From a checkpoint of a small transformer trained on Wikipedia: 4 heads of 64.
Each number is 128 + 24 x the weight over its row's rms, rounded and kept within 0 to 255. Layers, rows and columns count from 0. Numbers have three digits each. The size before them is the row's rms in percent of the matrix's.

# layer 5 MLP down (transposed), 896x224, rms 0.0501, rows 646-708, columns 112-223
092:135109098129100135118143136141148122097113108176157122083102096106128104129144107113108122155112108133122108156141146163111116134102136116156119117137125060089151135111120120185099179135098146092141123098118171151121186125128168134124125105121169093100151146116146127111084120119149135128126135116176161135138135114127136085136106089158
100:132109136120139102140117124105165133130103147091107105110171123107133147115113124132128103154099097114114135189160173125129128116110129176116098116112103132122152161128137150159172114137119141133121106116134121116161055160112101096097141156122118142194135134148125140092136126096143112125122111127174143143119147118116112095127127088104
086:112130089139114157108165109167145109152114149162154150165139111127092101128099113157130178080117180171119116128097136119113150108139149145079174126158119106126110155138122136134112090134107110136146175134118122109133107098122146120114134108108119116115135141111148134153097144094162132143146122132057112119135095167120116125148133118097
097:129069109134112158127138174112131129099107088128138122129145121127161115123161142110105155140084146171120116122127180128125143109085133139109140118118113196132087101112140122178114143177129084097143126166132060150133146143130140078155111132149123161139156102106153116120125119121142133138163079100102111104152124154150098155102126136160
106:096142114125122140139137146154126145153121111113070136201114100147147148125119114125069163131128067109112145143100097143140121097153118130116127120162137133091066130100103182114184108149093144121140135142122118090129156117134135114176126157136174150034120089098148086144128161087133183101144119138147115122125111124153100116125093161132
102:106119124087156122146125119129131145085111124142128157150079131140131122168133153120112150120154107154110148112154141093114151140165072113135146157130140045126086167127069112126147131078120131104160137145108126159116157156094152114175119135143159151111104106159116100140108133108181137119128143112105115089101097111105152110140099091145
113:107149121117123099111121143157133107093144078124166107107102139096169086110106142093129103095132152114116131088152094107165156134125100127143162076086136144100106121164114116126132101110132156127135127153074154125146153123132145107139115148146138149121075133134144131105174144083116142175151110162147145155115119166142110139113146085168
110:133137109138154137125140113129101151105141137116108119160107133084163174152190150139131100123146093104138130114089107141114148144152166105115120130165100130121110104120112113147151091186111092138091165125094143146102116122100167129093115121148139131145070111131136146142153137129107159120139112159137150124129098134136133142143154127147
083:133160132161129095129131127122121116127118125115123148148099112117157109096121127113091140170117128121100138159111154156114140122126126123104147131172135114125142138152131124153098109158133170135103141135152142091100132144101136111191106128169181122117093150155083121170138150109129120143103153124123144147185130099104164130135100097119
097:132165173136126107140101083120119121137150113169138155153139133107084092161168114124166140071145135087145110154159105129194156108129143133162173114058073123119152132147117097096131118153108094159153157115103143109121131122135117141167145180106095151144150129161123126135135122132144118105124132117158094112111108153154103164141098107113
103:081198142102116167154105127116085127091145081084123144128164124113128108105138167147112105081138130108143067103128112167120120107113167129084157150115160152129136142152130108168107104130091105146130157178162130138122135122083166118125127120166107115128098095176134115110089123106103145155127191122124158091166150109130130141134104170140
090:133141094133169102138122121120133119207143138142138118141151128140127131154129106101147121165094129058107161123125068150145113154107100126158167154125067132130099088135115092134141132117132148115146167176125141121151115105109133123126120123135125131060120145115116140124094160109152134107114106080099085092133095135131146122150133180089
102:144100097148118140164129118116117163096123137090164123081095103169114089110109116142083167177133098134135103126113145155149097141125126127054164136134134125122104144176092143058137152128099111148119086143132142166134137144159138140087163142139110093125135124147154173160113106112103142111101102143150135109139123127164126108110129148097
092:160145151124132107121098114104107119115143116132173105128072100115133166126124091151101091154141130102096125117116150173084107106137132130098175131162222110100131123140109132106142120110149137148131172115158175099112115116154159124154118091115153152120129087128126201069129134130152104132130105142114139097115111131104111131088147111141
099:147110153096126109098155129152168116104156118123128105161149132110156152098087110081081096146149146121152100161142139176087154099103123144133110113096143143136120095130107125120145100131109119138102126130133114140159179127079091141142131156151165130153126115106122095117074137126098152112116104106132126123177131181105111120145164167143
097:107144142098151118114171163143131101150082181103119148113141082156175110143126134092150099085115192169088167151110117137118105124144124128173136091162136110112141119126107136116145107129122120127143124146166115111102062148137127115158139117125076138146173125077113127121116143109144116172140128140111138120149083096152135152056133176150
105:094138117117115148106148126100151097147121101130099142156153138139111106119125161116098138120197126136107122132123113136114156099148107150136124099127127109146135113138140119156100160130083141099153122095157123153157152151115108150088156096119145145122162129065133136121122118113113124157108151113150175118092080132105117139154127157136
115:114144122130145167123143152103119084157108165100072133160127123158129131147160140099144132103098115161109148107139089125128173164111139084188125093143101093118121097123114139094127058083114126156128108155127110122093129155120112141122112113129159138120151148156107166150131157109175143096139160148121161140106160064108107142115120095131
102:151154141157128159123121090106107139111171140113143131127130086062100098098100124131112123113122131169141154156128134121138150099095093119122112141144143152077072123095090105139151105103093086108095147109150097145114183159124125155099120098131133125187090159134115154162119166114107174135121151134154121120183135090128152143105175134142
099:135095148127136120141091143117157136162105168130134118124113131115105123130087090140132107111114138150092117124121154121132158098145107117116126157185145120211151100114137131099132178138119149152178128127132124087143160156104147146140185121129143099138132156068169135113124118150128140116147146172109145133102127132113090148163120144134
090:115130118112099122125108115099118118160108081149094165153158167124132120113155118134111130104104121099098138131110191173158146163145157097153153114147097128132098092113151147130088128103137157128151141117153114127121088092105157116109128106121123141133111133145106134129193110134093127167097137119165141100109153135120145106165104148112
096:144126121105148138143156095076118123108171130134127109141151084083140156127121154140133142119120133112158166139163097142119117128155109093150135137113178155150151149127139111113103095165122135112158093153137075124124184133180128111135117140131129114106088139127167152111120140107133128090130119096138125104147147115114126078151110134138
099:132086178102137184081132144126126134132125140132174142150138123094090131075127154142107165132140117121163136146133096197125167139153122105117121118119157120125137123147144125132138148136082210155130121142109096149098121177119146109062139103119123132125145131120109111118116159112133138143113130123106116124153148127114156113154130102140
103:106127136130106118161147127111109137149136111103121114118145130087116147139127138147117152122135129137148117190113119136113071126120181136165121067116088140072117101137158095154128137119136157135137122110126130103112131097172137083158085144196095120137129113104114130113191097099120154113133127108105126112155121122145148119162133171122
087:132141142121117120137123120132135099149121122135159123125140141169158110194138135128151119100111093162160185105117102126148134123100091125095126142105118151113094110156146105155123143190143147176135080176077159145195140125123137106113104112138138096126174129124094133078111130129116149123135110082111125137141096136116134128152118127108
097:100117141078115114100115155185156148125100106144120147124121103136113140121158098136116157157179127155105109143149127136104114157143129164130098128151195125175113142133170133133092097119136149120152143129154131139110075090146150111130136109123117154111120124150126142143148089111149125100133128173102142118131131132129138129120076152087
097:129168134148149134135170138132121119162108092157099115106111086144154170168114134109120121169068092056125135117157152088171099097118100160157137115143138165113105110118085134130135139148107119111150145147163103094137150186167123119115148126115156123134159164118085142149099109100090121081111126185115095117120109176063141129146122183113
097:147075108161133096110138137135090127163139138099111129113115113147107142138147149168142186137167109084157133109160136162140131127083097108129119161126099095119089182101102120138105114138171137128153121133121141103167105130150141115133153160136121121140119125172128145122117167153137116147177161106129117104170142129173117126137121109134
082:097142138103131118082132087175141074126173153146151181099151136101077090142116139092135108121155123172133078127132160100148159126121118108118136142128105122143108179135168125115116135148112138150191152107131114129127096126115130152114168144136119147126133117095156140075137093145163134159110139128117159145140084141105134150082144119146
099:119126143138152176104176105130090112121119130165125191146136107147121151125149109101096112097120103080136147105157115131106162161104148099147099112120121066123138136097136140129130114091142093120145128120131111089098145166109164138104154133131153139126136150131139132107106168118097148133123102174141105084112138129099155119129148154144
119:096161136150110126175135140127123133115128120121148129105128101124120124110137126119108164123104121150080129084130149139128126093113163075121090153160140118145130145084121157158116130120154147100157125089146123119130100116131125128113100161132151128138132112099103121119123125104140063141128173122130152135157099108122139118131148100148
098:118104134116108141136131159150116120128212119145119113143116136130133109141163110108181126104146162175102130135135094106144125161187124136129154110129118089145106136149123152124138073130124102087116117168132083176130150072183144091109113146122101142093093102083118074135123115103113111163143098103078147143099141149140142140132146132069
092:122165109136154128126123129110192176161082100152118131130149164182171167087108152136123145113124101153165109114147134098134140148085124180131153149140129117137123104114138152099155160162119109126128111151155118165149142166142152180115102110065130165121113108132106157105138150130093132119085086090147143134141146083089104129148149104158
100:142135106101125162107082167129119142140125170121138184127138110104113138119145161128102138058126149079135159155165155154105097172125125091119117114131116123144139140084153111123149123118088111142130140144179096120136151149145103103129125140148130110129151136131127110108111103124099134126164095137131148093136141129114123188111120168157
101:121141125157116132123137109136129101166115119146097099106122147152103118139147126152109144122128174109115127123126133119151143109107117136131118153184175115133142098150125151126106132159147111144162145112158112159116090164125147126126112097136101130138102128140105183148146107143107135126209085127068121182108138119132079125117121091165
087:105156098096120137172113157128111114162126119148102136136109143096108115089139145093121160099133115153090147105142111158138086144109112160137114080114095099081147125076145140134175146106109156170160114112120122144118096147150101162143155143100143151133130116118104152107104145150133134116120126144121135122140160130133101092167111125172
121:129099127164147141146135146121143137106114153120146118148148107156092123127167115109126132147105133123087135143145137122134113146167125163088131106126124120100140136140132084120107115127112125112112113147142122143139061126117089106111107116113141147158117130139129169170146077123131142123166120141126133121164186120099091115124125160116
090:122154135138173132097141145092154125138135111123160133082143137100076146113102127112140145080130104138106092110104154167179094140102139078139129147102159159156132129144108151149119124123114139155150094094148115128125123158129108144184063114160126166120108128138171090095146112118145138119174147128150140141107096123137139173129138143114
099:153098140132141130109131119131142090133121168140109184105154164119106124112137099143118116144107137128116124124101177125129128122154155059095103119099181100122132098084168131159102123071137151095138103126109121098139100113117131113124170125145093152121170132120116118122126151094178141159169121121136081145151161110081133113149138128169
091:131148114165116131126135097106141156137129123127114129127117133124102116130163176152126143137092171142135163108172108149105138146179084125124152159137137107107153146123136170104081119155101102137092065127163128116109158126120120144122138118116138118087090122184104116123071112112119100119144135100136135124112156134117136162169135130156
089:150154130143129094117116122118164131125129109120105133134091118141160105101161105124130108155098131122132153092104080136136120121077097075144070129134119145136162144176136159130176125137136143137096106116135171128145115110134115144106100094141104130145127156139113146136122112105149128131124158133141143182104107123152123136156121075115
092:119116093127177098109121123109103140171115131157162124146121111155116168153096122149114123149157165134129150115079141123123123087122123113094133156137107102118167117112133111123108132085134130129155132152154139177086122151104128128159091160110125112144167152136111163141135124149109139117146106102117081101151114140122099131182125140124
099:140109132174147177132139097125115150099136142122128135076108116122108172111127118118109076126118124135104126167134152115141122186116120128118115123133137132109167094133123083164193143105177090085163130137140111140138144149139162109105122121148131112097156109081153085096119134111121104156164109138131118146093129120145106168122158142129
101:157151165150145096126106140066101101108145116144154152089160138157121105108129164115104135152100165098143100089099097172105113095134143125109130135113141071124136138139077158119129129142151139189131100101131112131089150133130089146128118154135080098141137146114116084158140149125112149123114142163159165104095132084128147121101128146114
085:137167087159120145147097141137180094123097177153166113131132114137152118137146123119160128121176110145108153101131110111151159097121148124159109129163138120139101142118111145104136105128083080116146141045115109149153136131134183130113127186140122118120137139099134112108081160163116118110161181117101184175135150093125108141136122113117
098:130141154065106109124144128134133164120174129133070119154133147143182131122122129098153149112136110070105135121107108118128103128136125095139120138142141099135139090109116133128125128160179124109097125122136141130111147096119075141139134088111112142116145144159122120103153118134107082089117142157135128124118137161141086138127122123103
095:154147140155087133154099165145148112137122112123158129190146118118144094068142085145133126136179131155134112109155141149105130150126098102159095129139078113097109116154152115109128116092131117126152166137124092112174151152147119131141178120132136129128145106151154140107116156103154127131105107104130110123139138092113085213146100144134
088:141148090126129113159120084146105135103147116115130124150104126119102149161157167163151140130185139134109147162132107115135116124124121140116096081150157149127116095120108158152133145096114183173135125124140129155119102137137135132169129129146115134133087126122081093143130106126140108086152107107155081150171116100136118112108054106150
094:145107155104116145114145081180133179122137071124127137107172114145119114172102137128120140105102124129117126144114151138168126085112127168129138153095124145159139077101084141113117107133115132127093146170110140118168089110112161137135140101155136156129125150094157083101129114098131083194159100132135088168135118155110108124167150159129
096:147152108141103126145109119130138123127140114158121133109133112160129129101122133130112160155089118166142129131142128099151105065161116135118100152137151163170110124125136167132129133119112138145103118137145104116181141134146139101092101112083171113127147111083161085086121147124101080136100083125175112123157131148093159135109133130108
098:125081114113146119126109120082102156120153113120141142108160150141114123147161130130127132129161104146114122122140118152100076129169123111183150150133137086127156157137090160097147105089136120144126151163126128122081134107121126144104121180101088142132116134145143139133103091141137152199144081114089129133108122124125158125141105125150
092:124205120134142143133104095130123124137101105161161087130156144159114110098142125119149124090113097132119109135137125173092138139120123113060139125119143136114133116131132171093108117135150160098111132112096131157110093133118177094116125095125123136123136151184142140132116117154145145118145107144123154088132149171152060132080079162154
102:138115106155087129149134155139141141097152146118170094118145100089097110135115103145137136115117124138102147100110156197165149149102139112151127146152132186120116124128110133090128100178123124112097147118128153120139136102191107109151125118164138143096126116129146131170152146166120103103103158115144132093084110115116130139127131160140
099:113175140154122125124114123106137180095115140108129132178112123167136165177117161175108101140145123114183085144126152100113085107144106105104112156120105119090121113103149162117159142157112147078165097115110141110131138102085114126141150097092118129082131084147130165118114123148129118152174120121104157121143126183130172122118138144114
096:066125172131094157148141117159085112104122096148099130095129129136148128123119138094117118109096098122169091133095118127146159143120143167147095136132140163095084104134109153117151110127100140158135132135132139101138160087136117092141194106123153123122130098123070134138082107073160092088102138125143145144137122141139101101113124126098
103:125114108161136118120112161117153186124164130142117134140087108130118108143095117133134142109178124161101164120126119157118119125135132167130145177099106113106163156102147112104102126116102133134109115132136149090129088143120111092089092120144152159099107112156130134113139129154123125140131159143115150116132134129153114134117073153189
107:117074110154136115097152162095114132127172134114172125112135130162120171113156153115094106174119097150116159110143113131116102135139168146113142103120145131075146143120098124122128130118104099132108123136111166126147135135153114100165059172127124143114180148142100130074105118156125130108163146139118073147118163107096146144121161182149
093:140178150127121123134119123087144186113111079139109169134162128124143135131151146126125136134150124128135114131155099171116094155110085128133110136128150157096112095112118159129143113147135154120109091138111094088146136157138170138166102106128130098133161137151156118114148111125115112139106123156132143135105184102132135095119137127152
091:100117120120128142166103127137121148147178120096114122139099139138121103158125160129157132105189141158126106126099075134123095143117141097149171135087117124142123138119105110107123122133186130155148111098118129146094174092173163083108121130133131126132086128182168081105108125123118126133159150119065124107135142131129108130105137121138
102:128142077131144184123138134110165125120112134106097108123093127150165079149162128145148098120136147118116132105120105123143142127131116155132107076103147088124151142138118139091125118141152141072124166170140149112118072083110126145110130116101186132109149141150104120103115148145098145133127124095164099128104120121122107145134124136103
094:109144115175167135149120162166134121160120150094173111152164151129099132123104149108113129163167098087118148111140143164149101156143135125118140109103099179108118188088147129110122070138131121157130145125144155122144129173122127157160096115169093120086112168086144070121134102181125094119122133129092167114167129147140099144113141143151
101:129110118126128149079111111174143132114098098116169132145171119147119178106128128085125107123131149107140150146125146116116118153155139121141125133139178098137140157135159110130155114142158126101140115125145130112124117151113143130137086124132129151130122142133117112180114121111118092131100095115121137128146144138156161140143136096094
088:136151078172128127128099144112138112125113155149152137142137166139104114132095111117149135092181153154105143105094096162130124116109130144141142157136140140100162120126134118085111143155125140081108123095165147163114092180083086118136140097136101146110153153149152136112105154101099143177147109087148096158112065147143125134141164133122
# layer 5 MLP up, 896x224, rms 0.192, rows 647-708, columns 112-223
092:114125142088132125135115132118114130070160122133139146158143117160130154103168132159134129162159118151174134106157091133115119158120112147153154136116104156133094112120143106109113077108175086163101154124105148086145141111130147125104126132141163099118108124113136140127137142153101140104083136136114128074139146105137076100063105116104
094:174139097092119125133104120110080113121150114110095135105089122137116121107130143145110102136112137140117149081099117152140100107109120095147127171135103150131120116146145111124166147139120109095122144141145085088180132098136162131122130117114103144172111127114105098126129135160119137125132103059093148096136138124144134121146108153117
095:127152124123134166108106108089114150132116092111145147151142135137089104092140095128122162128103140110123097175143164128146111120148157099112134151156116117127149104186162124127147190115159123140151166130089166117152077158127108155136127120139163106132074169158128162163104152098110105174156082135129109097119123100135105103123141137080
106:121151126068118139142124129156127138090143167142126121125127151089119121110140106165140110131137088149161149105118126130140124120112150118153128135140152118154158101135118138145092112104114123132105147132111114168172138118138099133138155107124090122140129103105132111127164109112187126188115152108157135106150123140139132088163167105066
103:147102141104141104065120148135062128142145126172123140143128140154115136095151139166171111127120111115161143103113158112139124075155121139132111149125105135083123134160140078148169077129117134110105131098063119103162120120133134148103112130111140146130147191148121127089153139133112149141108108114125116101113143167117130134172079184175
110:118113138080142132090172102088142103139159129111162118140121122173087135107133081087097120145135125136137124119112110166092155141120159135133124107144118177143112080189154144113110167117112122105118145145176084114151180111127126161149134100104116082110146138132117134124132139113130162135151163139100101092098145140155165125106127102175
104:109135113111083100129096133146093122101157147122155103153117079098104088106174099145128158137119153092065130130117127141088107119153109093098186151139134144132094152159125117125156121103150148133094098119109143087145117123114145137074086133130113100149119149097132085117147126131076107124122140141139105140136112117118167146144102166190
092:113109127130161112099145153092126129125132199114192109093136116156130117137124120151123137112141131120168153146120146123144133158118128134123135128122127144116120145172153100116121153101143076138115113142086113185192108141135095144157137129133086098138144123131152130153135130163165133120158118100145124158125167139112075121113192149135
097:149129116156126144105161109108167111120154100154150135107166125133137144116144110116116087127106140103102128138097155122153100063138128146142130116102124148186122098149120123094111104088095115139106164095114149091121076121097117094097131127173113125115116127126132089132117123113138127162142117127128154179124121143140105134165097101147
097:138080122122164093132135144124130066098111159192123125144131154099107156131115147147133096146147141103121165123115117125095121172120088144140148134150087142145106080150134203128059124114141165114124110097106120079142155098151121145121107128124120139117103121082162168097101131161145117155079106161120123156092092117131130130133113099105
094:167147110084086120140112166119111137149095129098142092148118166099101147089113130149129084116126146111127133103088164140135096134123145104121128117119117114111139154105141126123145134122108113135117157127108145147123114090133134172110117111135128118170128157137127121101147146158145148148130122120132132137131118123117092068148155126138
100:120130150122137154132160156161122096143100115086135126083146134101138096136109120140092093129104132139152122105142100118107123121121153119151135093088107108154132123116128106136169117124130173114159129153144174115153164150119169123104124195098141173138130154147100128061120105144127126137092128107104118109109112144137126120158143110131
089:158145128118171150152131084081153128131089144139137148135168151154142118127117123164189163100076117159162099115134103114141134161122091131160079134111065111165127110103123115150127120141125113098100137158151100178077120118128128112145171133120138138108151137080119100125124170129119182127154111139118141114116140124097112140190093124103
096:091093125131123106123122124089122128083135109172120126110137147131131107148095137152110121130117097102105104087151154152140167129130137126089131163145149124136135163143126143095135079164157121114115141161133135110100112049150129137131127100104102139123127170140147140113146120143146088128134122175117126150120113098159178133101108104153
098:100150116114136138116174141155155117100132137097126091143174175117135120127131128125157079095133128163143158143120149106139141132141115074109126117144099123145108060148084135174123115119102147116134110149152150189125137120148140121103116075101090141175154111131135122111177134111149096131111117102162145117147092139108132148122114133109
102:155118133164144155118139100100059094100152131114174153138113080118155157128146134172156112163145109097150142153089135111162126120112116069163149140150102138147108150122120109108121155099115119138136089129096084198128141128109090160144147109123097146115101127087122128122141136103105110136109082113087099138111153171139125102130077151150
102:106120160125114177125139116075154124149164110090140062150141127077168140124127135089109102119158118115153152103063110107141143115090130172139076081082106165133119125172132160174154134144154098125171098134114161133130117104139121143099114105094107116109141125125167105167130118166148105133128157132135156114137120114112155128187132124121
098:111122103147150136108105178099145143138117110106149176120179105139066162115145141128118114158163116086146149114088184168157095131089133180163147106138111142159126130132133153093138122116131146135099151154124128121123134137114100118125057099124121107124142117098101103168160144131133110120160162130086169126115102112108146116149118165108
095:121172160143138149119151099165129121096124109136172145129147119086114127123132118145160116134161112124115114127127112110155144135128142081149090178166111135147086125159146140134126111131125101092110173095104118150098062140105124133124095130116119097089138134141119087146134127146166127194114155133138173125067104139137122117080115146122
098:157133136116161117109135196151132114122117128151151113098129136085138150115113108156089122134106150104146149162143077071110127126112124150152184152122102124151160169131140115160134120153163124139121152153145127109167108120124141125146120120113101125140170138147143097150116148110154136170125147123158137126146070122160175125171110099137
103:116075111106160147082085132105140126131147135166116154129135170140109141144126101098134143124117109120134143123129166135149119098104146128163135159113133127101121107150150144167175149128128110144141119115125153156112163100147149115089115128169116180113158130124169125158125116126128133102106133133098099136182128151103112102140085110050
100:082169100121134125132135129111120132120079132141105169102159057133130096117126126108122154063107105150123129124119114120107109104133080105130124113135119129110113137132108124092140150163136155169101164126140101117141121076127096124141122132136170157163121135151163177125147138165104141117143105114122142131142154118151123085167099125119
099:147108128158141179111128153164108163174098120113093159130119114114141133149092124102153109140151160112157101109093107149122135124125130142143108139182160112111076139134134158132155122104095079116152115131116163117144117091109113165137157158139143125142132157126148146121137062136090106133086104146090127142162120099094106126146145124127
092:153166129120127097117071153128087105114128111143121129151120154115109114084100110133111116097107122150138126117160132133144126162171150127142162116150139076127147096113112107121150106119132134134126188133157126116173107095107168146134184130171106144162110123130137089110156094130164135132127109120100112145115147140139093084105143123157
103:153060113163136174149150145168109185130150162135115125124151114150099136120125117078136138119129109128117107119094127102114114115126142110097113157150100114122104140084108140148135145105142105151146126120128127158099116133105120111132150134135083117088118156134142149101162137115150076115121111135100116075130133109114067134159166152109
099:085121176146108148133131154119121121098153104172145079138150152118160142112105089133156137128126170135125136157166110149114176118118114106133136103087118147092114186123153096174098152144116128177138137116110113136120110101077131131167106128123131107126122129110148089131116119124130122122101133152117132148110138185145103128097138108160
099:132115120133125069138124129162156106109115139141125089100125146161118130089209112142128131137085159128162129134113142094104118207108135101121148152117110131109122118134107125098167114148157178126114143150118131126142135130121139081100130109122106084107152137124108141160126141085130129112124128129143134132146085141134106117107136157134
087:121150159103088120164094101084106136107123157111098113155121074124141149143141163163158157111086136114113158114126112109096118107118134138154100115123166114122141089180126153127108125105135133123122105129144099091177154168128125126194095186132096162099124109109111110134113135138128111101131121134136120128117116132119086117172133120142
100:153133136119101122107144115123128100111132125132128135109099107101138146133155118121141073166122134139128103141158101085119123112104137114131105113143119092140088105152159140127113082150110128127130116108161115115110139091155082130112123158156173097108108071107146129127068131175127127163107132129149151100149120145089140129079128106107
118:107119142159085161182124129096084131145106109143150166112118099146130116124131124119119113118140146147125102125108142128096117143180183133157152159119106121083117112146150138107120129143155140142123145131110124141113153132159160108123134127129137104139109166136094134129135086153169125141101094176122146186124131113121165115128145101134
092:155091123151133098098135170140107111109109143109142091112131165068126143133126138113101098194104122135140110119089072128154162126104140106174117124116143139115083137136116104153141127147120145162138170122125124091158093159132121124159125129113165064171110081142143108123110153108140096126134150103118133097112121103115160120145112131147
099:136103107134147107145120145103118108082132153134077154166105116106110120156194111141113131123143146134120126104109127119132120118136109137095101138121155127111130105118143142150136199107129164090128177125164142103131070123096107115113120111153155138131184118102149109108150124129098124106158137128141164123166130137135135159117107140137
099:131109106077101068113117120153133096122113131121131126109113144183146169142138140149148133117113158145106130089104135120117103123119147185147153099132135105154088119165143159123114104159134155104187138129104106117104095098105160137152134111118104159150147130122159135132121161124108117161112149116158163140094151135134149137147138117123
099:103123162179139086128113185124148121118148149138105179108103116110118097127103164116162145115148127130167113163123139172148135135071053133147102098153136079141110133102132150153123141098163104131095149135147194138127111108129133148120083132102128137101112100130154132135110135122127145121085110136154142137106082109108162152124121113129
096:146114147098118124153122113094117092132133149127115123094134110098143119173134109120140095172148146122104138130164099159171116109125177124103118149109126163103160129084115090123160139161146109133141136148090157094119091116111131177120121124089141092105149134123136118074135145137122109109181090154151119131131105175102105140129111130113
109:112140150162119156132118085133126125107109092137131142123149093118152116163123147135140122121147115084161084130125125105083109147126096137138137130107127151127130166111170112162129129130137147110117131140118122116114134106118141140117156169129095130133119138108118111153116149098162109109131102133101096154144147176164112124143116065132
094:110173128147155125134121126104126139097101156119151144168172154140080124111077116140156172098135140126136158138132129121081101130154129135125137131111097127100139125121143136117134128170110170137123125102096104144131116128127122093092107123136152126133122126103147119127120081093153140109170116122134137114103148138173113150145101147152
099:144139132139158109089121136102076159140113142109141150132121137116129127145142103101096122148144089160130145145119092093157148173124090091146106132141157113101146183151095095109156128187134142113166158128137131125146115102146106166131108137084129108097106097099120168168160157192101136129132133148138215121131110147163153108137112168066
094:150101150122105130111123152154088175196124144135146123120113113123127139130123107129113112110154144146165125145117128106108118183144117122140124079095084131111124134120144138140128131140144150146101129156131176116126173085094141122139108146102128118124146117107135092126110142148097125090116094118109160174102109149175137150161155188155
099:127131136147147126121145125134136106134111140177164138069163133100133133151096122106064135097129144156138150141149163094094132149128135148123109151129133125108099105095123151149129123181146093129163129161113143076160140120126115137130115152140141141114138151135143160124116139128128120158118129123175136095136120149079115074140118129086
097:084122090116106189118103124167139122112142071091148089107129100128115110147142087168122132146120109135158074108148142105116108103114115106168142149122143106127149153157118126156071137117119138153066146125140126098102129124143126140120119133134159155121129136117107146146138158149122099128172140125120154154116148148125108155119128108134
097:134095133121129116123114134141090103150122116166148097095171126139164123147140119122101162126155093125171106137159093153149168100127112138136144108178076128108121136128104139136133088111110124142112119164123110123138090099135158087144115067111121164141106133113153140131135121128150155144093151144135136114102169134137152053115144156089
106:109132142112115112159133131106124150103153106091141106152089114135162120116088144109126129110163095146155147129080099130130142123049128112167141142175110121124147096126159070104182125151167129098138171134111131109153122085135164140122090097124129169157106121141134149092097129114120136110092123106116154136146108157121130147097146143123
088:117130143138114153112172071076126115113112144161134143164128108120115135216102128127142123151148172143122112089122129122113127150156125126145091135145158133108162155167107105132092102130110069184137111106094134140116131108123114133098137161162152134102157132160115140205169132104105164145139109114099160135127112118153114139165131133115
100:131109131121123126116122143103115110154122103156130161141166102111134133161120128155099159148182148086112090107124136152087117134143142126142153155105095123119127122162084130155144165121144129120087169080132136124163081150146105103129129139135114077112082110142121163184095141150126111119095185173132096098130129151128127086133122133160
093:133106140127109136166130117085122120154174101167110135177131107138116117126125086129169109112156089137117126140093150139137112136103094107139103118137169101073152133148132113151146120143147147100099098152130112148154142110131112101147146107161122169111114119143134178139153111158158134182111112132127146117117157084090093146113087107149
090:128136133105095156128148146104094158116115133092105132127122157159061103103137087152085103150111130119134141076142112136096138122131091107143138145136095134126171137155146128108185089143143118089110156167101123116141139141135149160098133131134100109115162107117183126158099142122105103109110129113126132095122077137140119152170153124132
102:091155153077131100149179128105168141097146096144147145100121156138152119137102088124066101150145141128138095122161144109159161092112081148151128159153160144130098102089140134177061102153111139147166141098123140086136150077090114129106134146110145134140162099134180098107107092097127122131135130131127143129132135135138100138132144114112
101:119106123136100140148113122112094144168156129139209096120101089144150114173122116150142104126147122108087118116105126120125124127123114082103117135133113138129136147120131109104099129106114078134145189135101117151115115086120160114117117114123156136100121083147114125136105126070115110111155171123108115182125125150126155142159135137116
098:128145125129105130117133129088093124131153137112129136144138144104203129113144131134149144142144084096123116151127115097121096135204122115163156138151146100133102081148095167132125124092136136107113122076137143140146125111096149147155081140125096123161161169141146133106113165126111123131131123188097137127133082115099125112140118107076
095:121128126148106095109175134113096094139093134151123172102125144129139131120131137131159140127133136120133108139165154105124101112103148121130134086092119143133104127137108134163112121083140073123112162114144117103132167146139121154096162153099127118149144139097187156185141126196157127153154117135136058111156095110099111083087099150082
103:075084134165138133109119102114132092114135114161108117166175156130132130087112155111129106152118145131113110130077116121139159136116147125122106127106197153143082152124142092128117128110126133111162153125093116139121121130093177127145113121099144159151078117144144096168129138127148111101087126124055143146139139131114115144110083153117
100:104134114173146120115120109139150124093093110124142150115114080144074130129190117132101123092145120143127125093127135156163147126130099126142148119110115147139105123156144121156106136119109124139122133157095145147137136136160119153114123097100127104165109157126136138177124121114113115142088108102170137133117115095107157111086138125121
101:134142111121144120144155155104149125127118119122130122087122126105158147085123113150125064110098119118112131097108117151107157141123082100116120132128119140155123158104185127160125150161145148125134116130157134166099131152133131147109107164155110148149112124075148134116154133165113134108128174112136107104155139120098084122111116098168
101:126160117151124140119149103140187128109105135132130126178137132158126117172154115095117071124145137100107136106150165150154164104144103088130138145117115117156126101157107149123132132090149135129165174162133093152134118125081104138112104142116128126113114138108162101147092124171151149142093127115121139149092121107120163124114129157157
103:136146135128140147130145166085150148099157110139151078145142150159137130140101113121121119117121099108160152073121086161124156120133110131128145120104155143184124102149166168113163117117110119142108150124130141160122149091091134119127127140098135168100188162152118149181101120133143129072154116144121135126122148135132113140116142094143
095:168169109118120137119122139151124109117162119139113159122102125112166112130110108143170121135100134106109140109073087105128127078125147139143176176098151109156146131109115149149089133132138137121093118147089134186151120141112114124130129100144147161175101142116129106149152149160103156140148137105121149131146152131141135094143096115074
091:103129112107143136096122143093095150114138087125161112083140102126142155150140145162090120156092151130132113139153134165125148106126141132152099151116108134124123117101138130136130134176107150124098078121150118120123095114097090129189133167157139121154139106109130153168151174125133128113132168117120112145165098113093137124110147134103
106:127185108125135131199154105139144101108105128135160125111108132114141136144151120123118148093127134083127116134121121093111109122112093108163116063149130125117109091146129138137158142133129109128097124152093142112097142109154128130134146123102139123158118120077117174096089169105117112114153135103104159186164131139140141117126162163146
097:165114156123128138120140138180129115106151114149130117114108112119143153150098117088154149070113114151148106116103132146134128129096128107151154174126150114125129118123159130138139130133095139142127134140111118171117140122139099189135111153132132120158110138135102134139152114106109123164064149135146081169127129144095177108139157122151
102:144129162094176161156123126137110112129124137165114116122182151123173129148070155101181097148132148147148146131051165157140126145129148119119141180089066143143138120115102126122135159121131126114152131139125115123093192140135151125113134120086126140131100125097124093163102112168141142091114106137129137101102109142145126140133164153124
095:143149094067116147118151127130122143137125082126137119072131131137124154134139095128111110145114122138122146110143120154104095140127138135146134160153134155176091085139175132084143122127093097139129140128138154107132146130128142136132084141122105092125160137099100091134142151097171141135156069128115099143141118164148164151146154142119